config = dict(
    norm_eps=1e-06,
    lr=0.000958,
    doc_mask=True,
)
Each number is 128 + 32 x the weight over its row's rms, rounded and kept within 0 to 255. Layers, rows and columns count from 0. The size above them is the row's rms in percent of the matrix's.

# layer 2 MLP up, 832x320, rms 0.036, rows 0-199, columns 160-191
size [ 96 110 101  99  93  99 100 101 103  98  98  97  99 100  96 103 100 103  96  92 103  99  98 105 103  98 103  97 108  97 105  97  95  96 102  98 104  93  95  95 108 102  92 103  97 100 104 102  95  92 104  94  96 109 100  95  98 105  92  94  98  95 102 107  98  97 102  98  98  98  98  99  99  95 100 103  95  96 103  98  98 108 101  94 100  90  98 105 108 101 100 103 102 100 102  97 100 102  97  99 102 105  99  92 100  99  99  97 103 100 101 100 102  98  98 100 100 102  96 100 107  93 100  98 107  99  99  94 100 103 100  97  96 102 101  94 102  98 102 101  92 102 102 105  99  97 100 104 101 103  94  96  94 102 102  92  95  95  99 101  97 101 105 104  96 100  98 104  95  98 100 104 102 102 100  90  98 102  96 104 103 104  86 103  97  95  94 104  99 101  99 105 106  99  91  92 100  99  95 100]
[[138 148 181 146 113 140 120 140  86 124  98 128 136  72 106 110  76  96  85 116 128 198  97 108 161  78 142 142 111 171  80 147]
 [124 109  51 187 124 175 181 123  85 100 135  91 141 116 137 137 142 114 116 163 115 157  93 154 111 118 113 144 168 102 116 115]
 [125 132 168 173 170 162 192  94 134 100 202  73 117 158 144  68  98  86 164  87 163 142 181 107 108 153 141 159 184 146  95  91]
 [101 124 100  75  64 133 113 110 175  73 131 107 151 174 149 162 106 166 113  98  96 132 116 147 118 144 144 121 171 140 128 165]
 [172 109 148 175 125 148  55 154 152 125 167 165 120  68  97 171 122 134  79 117  94 135 132 115 165 170 144  88 168 100 165 146]
 [129 155  68 129  76 130 149 123 154 171 151 133 106 139 136  84 199 138  86 120  78 148 115 106 145 108 163 159 135 156 168 136]
 [ 72 119 125 120  63 138 154  98 152 173 113 128 146 129  83 173 147  89  73 137 166 137 100 180 142 123 142 103  89 176  81 112]
 [153 129 159 150 112 132 147 146 135 177 155 102  92  79  88 123 118 142  73 166 105 137 101 119 132 127 138  82 136  95 170 128]
 [174  91 134 141  67 182  89 120 112 140 133 109 103 147  72 143 122 125 124 134 158 161 128 179 128 168 102  96 111 137 143 144]
 [134 137  91 195 126 108 146 115 118  93 106 125 142 116 128  92 169 167 188 178 192  95 117 127 124 111 102 151 151 136 153 167]
 [108 114 131 177  80 147 143 122  87 172 161 143 137  66 140 175  60 101 121  75 136 144 159 106 182 103 116 120 154 147 117 145]
 [100  69 108 125 204 175  83 127 155  98  96 139 163 147 102 144 111 152 124 135 131 190  88 212 112 115 126 126  94 112 110 183]
 [141 157 105 109 126 105 199 134 120 112 143 180 127  92 155 103 170 137 147 109  97 170  65 112 173 128 109 156 143 135 168 130]
 [140 117 139 145 166 137 142 101 158 161  97 129 154 130 100 144 165 109 125 141 101 136 107 157 103 121 136 223 205 105 132 119]
 [ 96 195 121 130 177 159 129 154 182 132 126 134 145 117 159  67  94  92 146  95  84 135 170 113 117 135  85 110 108 164  78 102]
 [160  88 130 179 150 118 159 128 153 193 158  95 150 128 135 173 118 104 126  56 115 141 123 124 141 181 147 143  85 180 118 117]
 [117 101 116 134 160 164 138 100 174 119 122 106  92 155 134 195 141 185 110  87 137 153  90  95 118 152 107 117  89 108 195 155]
 [118 145 123 155 131  80 131  83 140 154 113  97 151 153  72 146 118 116 145 137 138 125 126  88  88 122 127 149 144  93 148 120]
 [135 178  92 157 118 129 169 139 157 194  93 165 169 167 107  92 130 108 143  96 122  87  85 127 116 120 140 131 142 146 189 143]
 [127 117 141 152 129 138 141  93 183 114 175 108 142 153 171 120 146 134 108 156 158 122 143 121 123 119 108 143 140 112 161  61]
 [142 161 112 126 164 146  81 118 183 118  99 137 119 148 167 132 113 132 165 210 166  96 121 167 131 120 124 134 182 160 104  76]
 [134  71 157 159  58 139 138 159  81  84  99 125 138 108 106 134 116 116  72 155 162 167 136 127 144 126 193  80 126  96 115  76]
 [116 106 146 117 157 131  46 159 107 117 106 104 119  81 102 185 173 176 128 140 157  91 116 142 116 110 125 123 124 117 144 139]
 [ 85 160 169  70 129 188 169 139  79 113 109 153 111 135 163 128 146 108 163 138 145 132 143 114 159 142  86 107 175 113 195 102]
 [108 120  92 106 178 119 156 132 127 118 160  58 150 121 177 141 140 179 125 107 134 142 108  69  75 103 148  73 187 124 172 187]
 [124 159 133 133 139 117 145  92 147 116 112 176 101 155 127 148 188  70 155 131 168 151 137  84  86 119 156 195  96  86 144 170]
 [104 142 168  92 180 120  93  88  84 114 133 130 102 171 111 103 157 119 158 151  90  92 168  91 109 158 152 131 115 200 136 116]
 [ 89 134 144 148 136 178 131  90 110 102 148 165 139 121 152 151 143  62  58 148  82 136 126 137  96 157 142 111 125 141 183 177]
 [133  75 110 113  96 153 149 128 135 154 193 139 155 122 104 169 132 135 148 108 126 143 153 180 163 111 105 125 120 114 108  55]
 [175 173 157 179 107 168  90 157 113 102 169  76  79 122  91 117 184  89 169 183 171 130 161 117 144 164  95 106 113 117  74  83]
 [108  71  82 149 176 112 128 184 119  89  94 139 106 144  75 155 170 108 175 137 164 122 123 178 155 154 123 140  95 144 105 128]
 [ 90 126 177 124 113 127 168 134 147  95 144  97 112 136 176 131 127 138 116 118  86 114  69 172 133 128  83 107 169  91  69 118]
 [178 178 137 100 126 144 114 126  97 122 144  77 116  62  95 148 158 128  82 138 107 124  42 139 161 114  82  93 160  91  79 145]
 [ 80 120 146  59  99 109 113 114  83 177 130 115 176 128 136 125 178 112 109 104 120 141 137  97 207 159  80  94 108 183  52 156]
 [150  79 121 185 159  90 184  58 149  84  67 118 100 132 172 125 122 162  92 187 127 136 110 174 154 157 162 188  86 108 146 107]
 [153 183 116 148 177 162 134  73 100 148  42 107  93 159  96 143 107 129 107 115 121 146 102 120  97  62 107 109  49 147 116 124]
 [145 143 232 189 190  92  93 123 112 126  80 186 144 150 141 120 143 165 136 119 132 129 142 138 171  84 150 149 142 154 100 128]
 [159  63  98 120 100  68 113 189 116 146 168 119  67 133 154 125 189  82 100  73 183 115  86 187 134  99 100  98 133  87 148 137]
 [120  97 158  83 122 119 142 131 136  45 114  74 146  97 165 175 135 143 157 123 162 118 186  82 167 119 152 120  87 105 149  85]
 [128 186 109 203 110 133 160 188 127 163 145 152 107 107 167  85  78  77 187 153 163 136 111  92  69 105 143  98  96 133  94 145]
 [129 155 157  93  72  70 155 121 113 138 113 115 127  99 155 159 117 133 147 129 137 165 148 111 106  85  99 174 147  72  98 115]
 [107 128 137 119 141 132 153 115 156 108 122 107 182  87 141 141  66 117  90 123 184  98 135  74 107 160 177 177 141 170 204 114]
 [161  69 143 143 174 117  82 161 122 144  78 173  62  81 131  71 136  89 132 132  85 170 130 120  97 171 136 180 177  83 168 157]
 [132 151  57  69 132 112 171 152 135 141 103 118 129 160  88 161 165  74 118 134  94 100 122 164 154 115 156 104 108 108  86 181]
 [120 107 149 182 120 128  59  59 125 160 108 100 159 155 127 154 104 140 150 163 110 114 136  99 143  88  62 129 124 146 181  92]
 [145 110  75 167 102 165 157  98  80 151 119  96 135 160  49 161 181 155 101 126 151 148 101 111 113 106 157 106 190 130 135 100]
 [149 126 152 120  92 145 137 106 132 118 115 105 107 116 164  88 141 131 105 151 152 114 104  93 158 136 127 160 122 118 109  96]
 [ 95 127 162 152 113 146 134 127 104 129 170 132  96 184 152 126 117 120 185 145 113 148 143  87 115  86 163 101 151 159 134 139]
 [172  91  72 178 157 139 164 152 104 144 131 154 154 126 145 108 145  89 125  97 181 132  96  51 143  67  86 119 144  80  68 147]
 [112 181  60 186 168 143 117 161 115 181 102 159  62 109 127  91 103 107 168 112 171  85 131  84 155 154  90 101 125 180  63  75]
 [170 117 175 129 122 165 116  84 190 132 123 111 112  93 191 111 127 102 145 102 126 122 140 105 130 112 126 131 171 131 114  90]
 [100 157 150  95 171 205  92 137 168 115 167 106 181 136 149  76 187  98 126 183  66 101 128 149 146 140 124 118 108  95  86  88]
 [108  94 166 138  72  99  98 122 165 113 175  74 144 155 158 169 157 180  77  86 117 112 119 115 101 157 153 105  94 140 168 116]
 [147  95  77 154 119 125  79 114 148 178 129 180  88  78  93 116  97 146 112 112  93 150 122 180  99 126 153 146 167 189 108 167]
 [125 172  85 102  91 106 151 135 161  89 140 151 174  96  92 129  59 161 178 146 117 165 134  83  42  85 183 132 125 114 126  84]
 [184 150 131  93 123 169 166 165 106 108 111 122 134 149 195 136  87 136 165 147 105 138 143 171 142 201 128 103 119 156  74 158]
 [103 176 105 132  75 125  94 170  99  62 159 191  96 109 118 130  86 137 160 194  92 166 121 144 134 157 101  94 126  89 152 115]
 [145  98 114 115 114 127 153 151 164 152  59 117 132  79 181 120 134 139  99  86 158 104  86 158 175 147 179 172 124 136 111 144]
 [140 109 182 135 144 102 105 142 139 184  50 171 142 141  90  88 150 165 154  89 218 100 113 149 140 126 147 165 141 173 105 102]
 [117  85  92 110 179 136  90 136 103 132 152 103 129  99  81 163 101 134 117  81 105 120 114 115  82 133 113 123 126 109 116 178]
 [130 129 138 104 148 151  78 153 150 126 175  84 109  88 156  80 150 154 163 102 146 133 120  78 150 121 182 127 145  87  93 112]
 [165 150 105 172  74 134 120 161  84 106 205 111 118 162 172  79 154 138 127 141 129 135 161 148 114 133  76 187  73 156  86  73]
 [118 180 146 110  67 109 192  95  97  96 171 104 125  63 157 177 168  90 134 141 110 140 123 114 157 100 145 166 129 143 128 106]
 [108  74 110 134 136 129  92 118 114 165 147  74 128  73  92  85 141 181 117  50 144 167  96 106 134 106  68  99 141 123 166 126]
 [193 150 129  83  65 102 116 187 195  98 127  99  63 162  63 167 116 122 138 170  74 129 121 135  99 158 176 123 102 149 139  95]
 [138 105 124 154 130 103 127  86 172 173  85 149  83 139  92 158 122 207 110 153  81 120  78 129 113 150 132 102  95 135 121 195]
 [156 156 153 141  93 164 156 202 121  52 128 122 164 157 137  90 164 150 119  80 160 134 146  86 168 166 179 161 170 152 173 111]
 [182  88 118 149 157 182 152 132 147 126 148 167 133 103  69 127  92 143 124 124 137  81 146 162  63 191 127  81 123 120  75 150]
 [143 138 107 113 103 216  79 135 126  77 121 131 176 100  92 176 163  83 156 114 152 161 146 166 112  85 149 166 163 126 125 126]
 [126 173 121 140 124 103 192 191 176 133 126 192 142 130 133 146 146 114 130 174 139  99 183 151 117 171 150 153 110 178 128 104]
 [130  60  86 125 133 127 155 157 149 162 120 130 157  54 128 127 168 158 164  75 176 128 161  72  68 157 103 129 169 137  72 164]
 [125  35 144 143 105 174  70 135 143  83 131 107 110  98  96 131  98 116 155 123  70 156 101  87 148 121 151  94 101  89 106 179]
 [143 142 124 114  93 117 150 127 191  83 123 162 102 143 120 146 109  74  97 160 156  94 155 157 150 132  91  91 110  69 142  71]
 [108 165 100 117 109 139 122 107 116 119 112  97 100  75 115 132  80 158 159 139 142 144  85 131 147  94 115  64 160 164 123 161]
 [151 155 179 168 114 156 169 146 126 126 108 157 119 164 154 115 150  88 132 110 118 108  82 129  99 148 146 102  86 152 157  73]
 [125 104 138 121 169  72 114  74 167  88  83 109 180 133  98 137 156 136 119  79 152 177 112  92 100 115 126 167 119 129 181 128]
 [145 120 114 161 105 125 197 146 116 156  97 112 130 119  89 142 116 108  66 101 173 127 105 131 134 105  86 113 199 147 111 118]
 [114 149 154 174 138 127 100 203 126 140 156 102 131  64 141 168  90 120  92  94  44 142  97 112 114 155 161 160 116  94 135 130]
 [124 164 127  83 150  89  95 141 122 162 148 138 101 107 120 136 136 127 110 101 165 121  91 122 107 118 144 167 185 170 105 146]
 [179 137 173 197  98 133 135 166 118 187 121 160  98  85 143 111 171 150  96 112  97 116  99  97  83  90 150 107 105 140  75 139]
 [135 104 129 134  51 174 101  99 106 162 140 165  85 157 112  62 137 128 100 126 118 176 114 119 118 123 105 137  97 105 115 181]
 [100  64 153 171 178 177 118  82 151  99 154 110 135  71  94 119 131 149 148 132 133 176 140 110 135 111 139 144  80 127 122  51]
 [129 119  69 186  98 135 139  96 120 193  90 131 123 101 174 138 114 136 200 175 119  87 111 151 115 160 136  87 113 186 175 139]
 [ 91 172 130 132 133  90 143 183 109 167  88 149 185 100 142  97  94  64 137 146  81 150 135  94  98 150 135 106 112 120  88  59]
 [194 113 149 100 145 132  99 149 116  93 111  88  99 125 120 100 147 180 113  84  78 114 128 136 115 161 120  83 118 128  89 115]
 [ 98 181 137 150 143 149 161 116 111 106 136 164  90 156 171 111 158 100 146  62 132 150 141 118  56 128 153 183 120 107 120 144]
 [167 106 115 188 122 141  93 118 134 107 135 133  56  89 157 118  96  99 173 181 140 176 106 108  79 150 139 185 161 133 105 162]
 [ 93  85 170  90 194 134 135  95  68 123 145 131 107  96 157  68 157 142 169 105 154 115 144 130  89 106 100 109 104  71  94 147]
 [ 82 119 124 159  96  88 159 125 177 129 131 144  82 136  69 163 120 159 139  88 120 173 113 117 142 153 185 151  93 108 118 148]
 [144 156 174 106 171 156 133 211 109 105 166  91 145 145 154 130 174 114 146 165 136 136  98 134 106 204  93 131 154  71 149 121]
 [181 175 156 146 129 112 102  83 114  84 161 125  92 136 100 189 145  92 118 135 105 157 130  97 116 122 135 184 100 172  92 129]
 [169 109 123 116 139  94 120 148 147 116 100 150 131 115  94 126 202  88 139  92 104 154  96  83 166 107 191 131 140  96 141  75]
 [ 63 169 144 149 133 180 167  77 110 189 101 145 121 113 119 166  99 141 110 149 138 117 116 103 136 117 113 196 192 121 191 151]
 [141 149 100 113 185  83 134  61 176 136 138 154 162 119 135 105 103 114  88 137  79 118 125 144 127 178  95 119  92  83 104  87]
 [ 97 111 177 126 127 121 147 124 105 182 126 145 159 137 183 128 163 135 119 117 106 145 101 170 136 117  79 118  76 128 172 111]
 [149 102  72  53 124 121 155 127 181  71 149 185 152 142 165  84  60 130  84 143 167 150 122 128 153  79 147  79 123  89 179 124]
 [148  85 130 112  81 125 185 120 121  85 158 117 109 135 152 177 175 145 160 105  88 109 141 111 121 199 104 142  98 107 141 119]
 [153 119  97 148 100 174 167 106 111 153  69 108 112 139 124 153 113 130 147 113 191 109  85 112 145 124 169  97 140 146 102 160]
 [116  97 120  95 115 189 187 105 101 156  90  56 167 148  94  47 137 128  88 120 124 105  98  86 173 161 118 180  80 117 110  92]
 [178 131 130 138  78  88  95 161 176 158 111 203  81  98 172 113 131 112 173 125 148 113 147 116 115 108  83 107  91  83 120 130]
 [126 158  91 147 125 143 161 123 183  65 178 126 127 137 176 112 134 182 113 135 156 111 177 147 140  77 114 122 157 114 163 106]
 [ 56 100 120  97 116 135  81 199 158 114 105 152 141 140 149 153 183 135 136 110 106 137 124 110 128 153 144 189 198 180 132 177]
 [113 156 123 130 136 146 164 109 147 112 115 112  79 148  71 118 135 147 156 124 206 168 167 123 107 118 120 113 132 143 132 166]
 [112 179 114 163 176 110 145  56 137 136 115 145 125 136  77  85 123 104 182 101 107 169  72 145 103  95 104 146 127 128 100 135]
 [138 178  84  90 166 165 136 154 182  84 126  84 144 105 115 149 124 226  93 159  98 133 130 100 110 168 165 112 112 188  95 111]
 [135 125 177  91 114  91 189 127 127 161 136 139 114  94 116 155 156 100  81 138 115 102  96 163 166 147 120 106 109 140 145 131]
 [115 100 117 118 124 116 112 137 107 125  64 156 165 143  96 153 128  87 142  98 120 139  79 164 146 134 138 159 143 140 146 172]
 [ 97  76 127 119 157 129 131 119 136  92 205 120 123 106 124  72 121 161 204 139  72 170  97 119 151  90 156 111 165 103 158 150]
 [126 157 177 173 130  91  99 156 141 121 142 177 167 177 157 140  44 130 159 124 118  78 122 149 190 108  79 158 120 111  95 161]
 [ 96 128 158 112  84 168 158 136 134 105 144 112 138 160 190 134 147 117 139 149 114 157 144  59 153 176 125 100 170 128  77 131]
 [105 171 149 166 163 143  95 161 170 196 131 109 100 159 118 108  60 109 121 124 110  98 112 108 133  73 182 131 151 152 106 119]
 [120 123 169 117  57 137 115  98  86 163 162 122 162  95 101  96 138 130  91 164 146 149 139  80 122  98 172 158 128  72 187 134]
 [ 91 108 112 109 141 121 109 119 115  69 185 162 155 170 131 106 187 157 150 173  97  52  48 167 108 142 122  58 119 133 154 131]
 [143 172 114 206  99  80 161  93 111 133 139 105 170 159 144  92  81 118 165 126 115  83 122  78 115 147 104 145 128 150 127 110]
 [149 102 154 116 141 148 127 161 195 103 118 165 123 167 121 141 159 150 112 133  92 124  97 122  94 188 162 149 107 137 162 160]
 [ 98 162 141 111 123 182  80 128 122 126 138 126 130  93 104  73  98 111 155 125 156 112 156 138 165 163  90 141  90 131 164  98]
 [125 142 148 152 172 143 115 151 169  91 128 152 134 163 146  97 154 131 126  88  91 126  95 116 118  98 140  76  76 158  79 119]
 [147 109 176 115 135 135 105  92  98 184  87  95 151 104  88  99 139  80 108  99 142 143 125 113 157 178 109 119 117 127 155 102]
 [182 112 121  94 175 155 132 118 134 141 177  84 175 122 159 136 195 157 128 119 174 141  92 127 142 100  99 136 129 140 133 154]
 [ 81 157 166 125 113 195 194 103 173 172 127 144 167 148 122  94 167 169 151 166 145 105 152 121 144 134 119 174  73 100 185  96]
 [ 75 107 127 149  90 174 118 171 202 101 156 128 100  93  83 110 146  99 141 137 144 190 153 128 102 102 122 136  61 117 162 148]
 [157 105  73 108 171  99 124 131 146 104 130 144 161 100 129 153  92  94 142 181  78 207 119 121 113 132 132 165 116 152  82 103]
 [157 124  78 106 124 139 153  72 142 160 153 138 119  72 177 112 142 179 134 139 172 109 133 155  85  89 145 120 126  70 191 168]
 [116 142 133 177 159 167 161 133 106 165 106 154 136 122 108 109 170 123 133  97 109 129  92 100 110  94 108 110 127  74  55  78]
 [107  77 138  89 157 127  71  60 109 113 183 134  89 101 106  98  93 135 126 109 176  60 124 150 156 109 140 152 143  72 102 129]
 [ 97 185 105 137 127 144 161 145 108 145 130 148  93 189 131  74 120 101 106 119  82 145  80 159 107  79  99 120  75  99 135  74]
 [157 147 141 143 145 111 126 184 123  99 165 156 104 129  95 171 106 185  92 166 159 174  79 141 150 132 135 121 187 149 137 158]
 [143 103  95 163 148  83 108  87 147 152 114 165  59 151 148 196 143 122 106  99 126 117 139 150 129 174 133  73 187 120  84 160]
 [187 127 151 135 113 101 116 104 114 177 210  80 143 127 127  78 101  74 135 100 146 131 110  92 159 116 157  99 191 141 114 146]
 [149 185 110 156 216  87 174 137 178  95  98 143 139 126 124 108 173 128 190 162 121 164 129 123 106 127 139 155  67 113 155 143]
 [174 117 119 126 144 138 105 141 119 120  75 174 147 170  72 104 110 152 168 133 128  89 149 149 111 182 119 131 170 113 156 147]
 [150 155 122 108  88 155 106 114  96 128 125 190 105 179 136 121 120 117 104 165 126 113 151 114 109 188 160 193 132 119 112 183]
 [ 65 140 109 114 101 105 131 108 127 144 154  96  71 173 167 116  99  94  99 142 138 165 100 130  84 149 188 115 154 137  81 119]
 [110 112 158 113 131 119 112 139  82 179  86 125  90 135 173 127 125 134 129 158  86 157 186 126 162  80 126 124 135 161 104  83]
 [168 113  60 125 117  95 118 118  78 197 125 135  82  98 156 154  84 114 133 127 182 144  83 157 108 100 156 105 197 179 143  97]
 [114 104 152 130 138 104 144 178 104 118 125 144  86 175 122 132 108 131 111 163  92 156 129 175  85 189 129 134  82 108 139 129]
 [146 159  92 155 111 128 182 137 154 139 110 104 133 149 122 115 149  99  89 107 149 119 100  89 155 164 107 108  79  91  70 122]
 [ 90  93 191 106  64 144 171 183 105 155 199 151 140 116 100 151 156 163 182 146 104 104  86 142 116  93  51 118 140 169  62 150]
 [ 52 126 125 121 162 108 173 110 154  76 183  72 124  97  92 112 105 136  87  79 158  75  62  95 175 146 148 107 126 168  62  94]
 [115 163  93 150 182  91 176  72  81  99 123 173  88 142 144 176  71 144 163 169  71  90 142 126 107 120 135  78 104 108 136 106]
 [116 162 107 150 113 126 194 158  73 117 109 145  80  68 119 105  70 122 137 115 118 147 128 147 159 171 141 158 187 125  62 142]
 [107 109 123 111  80  88 167 152 112 164  92 145 149 109 129 137 175 164 126 126 142 154 162 129  99 154 157 176  77 166 145 127]
 [ 99 140 173 152 135  85 150 164 162 123 136 138 131  76 185 119 148 164 119 126 133 172 146 172 127 159  96 155 101  77 140 210]
 [162 154 118  97  87 155 126 131 212 181  80  85 151  88 141 140 161 163  98 140 143 138 169  80  90 106 107 134 142  88 181 142]
 [187 131 158 122 133  95 173 127 138 169 167 124 110 133  91  90 139 121  84 116 186 124 135 142 131  89 165 183 177 132 155 123]
 [ 62 106  90 132 178 146 117 122 178 104 108 119 182 123  50 114 165 164 185 142 127 127 129 119  93 112  72 137 174  98 147  60]
 [169  94 144  96 179 108 112 150 131 176 129 122 164  95 158 151 173  95 167 168  86 162 159 130  93 132 162 170 133 140 128 109]
 [ 74 146 161 100 155 143 103 152 145 144 142 159 153 134 109 125 168 111 107 109 181 102 152  72  65 107 105 103 107 105 158 168]
 [141 129 108  91 169 128 169  86  80 140 100 126 167 115 176 117 104 134 147  63  71 153 107 127 101  96  75 103 105  88 144 144]
 [101 176 121  73 126 193  95 113 152  84  73 176 176 135 152  77  75 131 129 126 109 131 134 139 146  72  93 130 143 133  93  90]
 [111  86 167  92 167 127  90 145 122 124 181 120 190 130 161 102 163 163  73  74 128 124 116 140 125 110 118 171  95 188 128 152]
 [183 151 141 160  87  61 118 109  61 164 118 123 140 118 152 150 141 109 126  64  94  91  95  95 144 133 144 137 124  99 138 176]
 [155 118 125 107 125 135 120  91 134 108 109  89  73 153  96 138 139 143 153 139 127  56  75  95 111 169  70  67 134 117 174 156]
 [154 105 121 126 165 121 100  99 102 143 148 134 154 133 137 138 126  91 140 130  77 114 140 120  83 163  86 212 126 152 142 125]
 [139 111 144  97 150 163 184 121  61 105 121 126 161 100 170 149 144  94 148 175 148  77  97 159 191 112 145 137 137  99 170 130]
 [164 159 138 163 151 204 105 177 124 117 141 164 149 113 130 169 159 173 124  97 140 150 100 159 170 180  55 100 114  82 129  76]
 [ 74 175 103 123 132 121  78 152 166 126 141 148  63 120  94 129 165 108 128 184 135 105  97 132 129 153  99  96 124  64 169 121]
 [ 83  78 113 221  70 104 145  62 111 112 156 126 155 120 143 101 113 112 133 173 152 126  70 141 161  89 147 138 170  69  90 118]
 [154 137  72 158 161 121 127 139 126 105 132 156  91 136  93 145  78 106  51 152 113 127 142 144  99 145 157 165 183 122 141 137]
 [139 136 117 163 132  96  98  66 171 107 206 112 107 100  61 158 189 102  76 115 119 137 143 188 182 111 131 169 146  87 107 182]
 [136 119 100 158 122  89 100  91 127 159 131 103 164 177 168 163  85 117 164 121 122 118  95  84 157 120 179 167 130 126 105 123]
 [124 120 107 165 109  96 157 102 106 167 130 150 150 119 102  89 106 113 103  92 162 146 136 151 141  69 150  78 167 102 122 125]
 [158  77 166 166 135 180 145 106 143  85  92  99 135 108 149 183 108  52  96 123 160 108  91 146  96 106 153 118 168 162 179 121]
 [146 110 125 151 155 169 103 128 115  87 140 167 143 137 101  60  50  96 157  44 142 150 168 156  77  91 139 152 180 150 167 182]
 [163 129 163 161 122 141 171 118 158  70 155 157  86 157 124 131 158 129 113 184 127  64 143 177 141 114 123 131  81 173 176 108]
 [136 120 173 174 157 144 138 159 103 155  96 138 108 123 116  94 149  99 164 141 108 151 189 119 114  73 125 166 139 145 127 102]
 [132 113 188 157  90 148 114 123  65  86 101 134 158 154 173 138 105  96 142 179 145 154 145 144 152 163  80 170 132 111 170  95]
 [147 112 134 100 103 167  97 175 136 109 147 141 152  67 195 154 114  85  96 154 123 129 158 133  80 186 142  95  69  97 115  84]
 [109 151 113 113 119 102 163 139 185  86 132 128 104 186 121 168 168 173 169 172 162 166 142 107 164 110 182  75 163 216 109 118]
 [ 97 195 148  83  99  98 120 138 152 100 173 166 177 125 160  97  82 159 112 104 150 102 105 176 117  84 104 149 198 155 124 136]
 [194 117 168 134 142 119 170  74 110 137  95 114 118 108 146  85 161 172  81 110 164 183  81  81 161 150 159 154  62 168 136 148]
 [128 140  76  54  94  91 194  44  82  85  57 190 145  98 162 162 183 119 118  89 124 179  87 129 152 144 129 112  87 136 115  72]
 [133 160 154 139 137 159 179  86 100  82 168  76 108 157 145 114  56  89 126 143 151 147  93 148 111  78 130 107 114 122 116 173]
 [ 87 127 146 124  86  85 139 102 136  99 127 121  78 119  90 164 142 182 125 123 108 137 183  98 111 128 104  85 118 148 152 102]
 [169  56 155  90 139 126 181 145 122 135 119 126 162 165 163 113 150  71 103 106 165 128 155 167 167 111 109 173  98  70 168 158]
 [133 150 134  81  99 130 119  85 128 118 137 173 175  87 184  97 110 152 105  94 169 163 131 104 116  80  70 108 162 182 108 127]
 [156 105  83 112 108 135 100 158 144 127 156 128  89 135 145 138 126 161  77 137 100 156 131 141 111 106 123 107 139 145 157  99]
 [190 100 176 110 131 145 171  89 122 127 125 171  99 146 126 153  84 152 136 192 141 131  77 168 127  68 112 151 157 119 102 140]
 [ 80 119 119 145 131 121 137 146 114  80 167 150 125 114 144 100  95  85 185 134 118 171 159 136  87 155 115 135 122 175 125 116]
 [132 198 120  99 135 144 135 135  93 150 155 122 173 115  81 140 124 175 187 103 123 136  71 162 151 132 167 170 139  81  94  79]
 [109  71 131 135 138 142 118 103 148 108  53 172 104 133 178 166 100 105 174 163  86  74 144 105 142 146 173 153 127 143 112 137]
 [142 164 186 179 162 162  93 122 147 101 114 147 104 125 107 110 120  94 113 164 158  99  86 112 144 115  65  63 192 150 133 170]
 [144  94  73 167  83 146 162 168 145 155 180 138 130 120  57 113 106 127 144 100 109 116 118 141  94 111 138 167 117 166 107 179]
 [136 140  85 120 125 153 137 149 151 119 154 150  75 157 121 143  68 138 162 128  98 146  86 107 158 163 122 151 112  95  91 146]
 [166  97 121 180 122  89  61  80 126  49 157 178 116  94 154  96  87 105 151 102  84 136  74  81 111 167 117 148  84 194 116 136]
 [105 152  98  96 104 172 104  92 124 101 152 177  91 145 140 149  81 184 130 129  91 154  90  82 152 149 127 183  57 113 118 110]
 [166 161 127 122 124 132  85 180 155  94 155 136 176 126 180 116 119 159 189  71  45 127 177 125 105 146 137 206 138 159 146 133]
 [183 135 116  92 106 164 128 131 183 138 139  95  85 107 137 152 128  96 160 181 110 145  91 106 117 166 179 163 142 164  95 172]
 [126  99 139 141 169 155 107  75 141 111 124 106 144 177 151 161 126 111 128 111  57 172 107  94 101 184 115 139 189  69 107 140]
 [ 86 113 174 109 144 166  89 131 157 166 127 101  90  83 170 120 152  96 148 134 141 146 122 149 143 117  79  87 161  62 133 110]
 [153 145 162 113  88  96 118 176 164 154 134  87  88 122 106 115 110 173 104 155 179 144 113 103  80 144  71 165 123 125 136 169]
 [141  95 170 184 149 157 138 144 109 118 132  84 112 137 105  77 150 150 169 112 142 113 121  64 134  71 144 143 171 103 165  93]
 [105 139 163  97  61 142 162 129 133 122 133 110 133  64 164  98 153  70 113  87 149 109 129  77 126 134 176 104 127 176 165 134]
 [155 115 155 133 159  82 130 134 142 143 106 166 152  52 121 179  96  96 151 102  73 129 106  70 137 107 135  95 120 174  88 103]
 [147 151 101 166  79 159 177 132 163 168 141 145 125 168  87  92  33 119 147 104 163 107 125 175 175  73 152 138 159 124 166 194]
 [110 156 195 103 126 148 115 140 112 147 114  77 137 165 149 172 164 133  81 115 121  50 127  85  81 206 100 171 139  78 129 112]
 [139 137 109 131 118 120 129 125 145 108  66 127 143 127 107  77 133 165 172 167 131  85 148  79 120 123 145 196  89 110 178  94]
 [ 93 105 141 196 130 145 131  62 115 177 107 135  96 141 180 124 139 137 159 129 166  95 122 138 114 100  97  73 140 172 129 127]
 [169 123 130 161 153 111  86 128  87 159 167  97  65 137 118 157 159 138 108 126  98 112 135 136 170 184 131 153 104 160 159 158]
 [144 113 187  91 174 158  83 113 165 143  87  88 141 122 166 139 116  78 138  95 124 147 156 165  76 107 142 140 157 122 115 156]]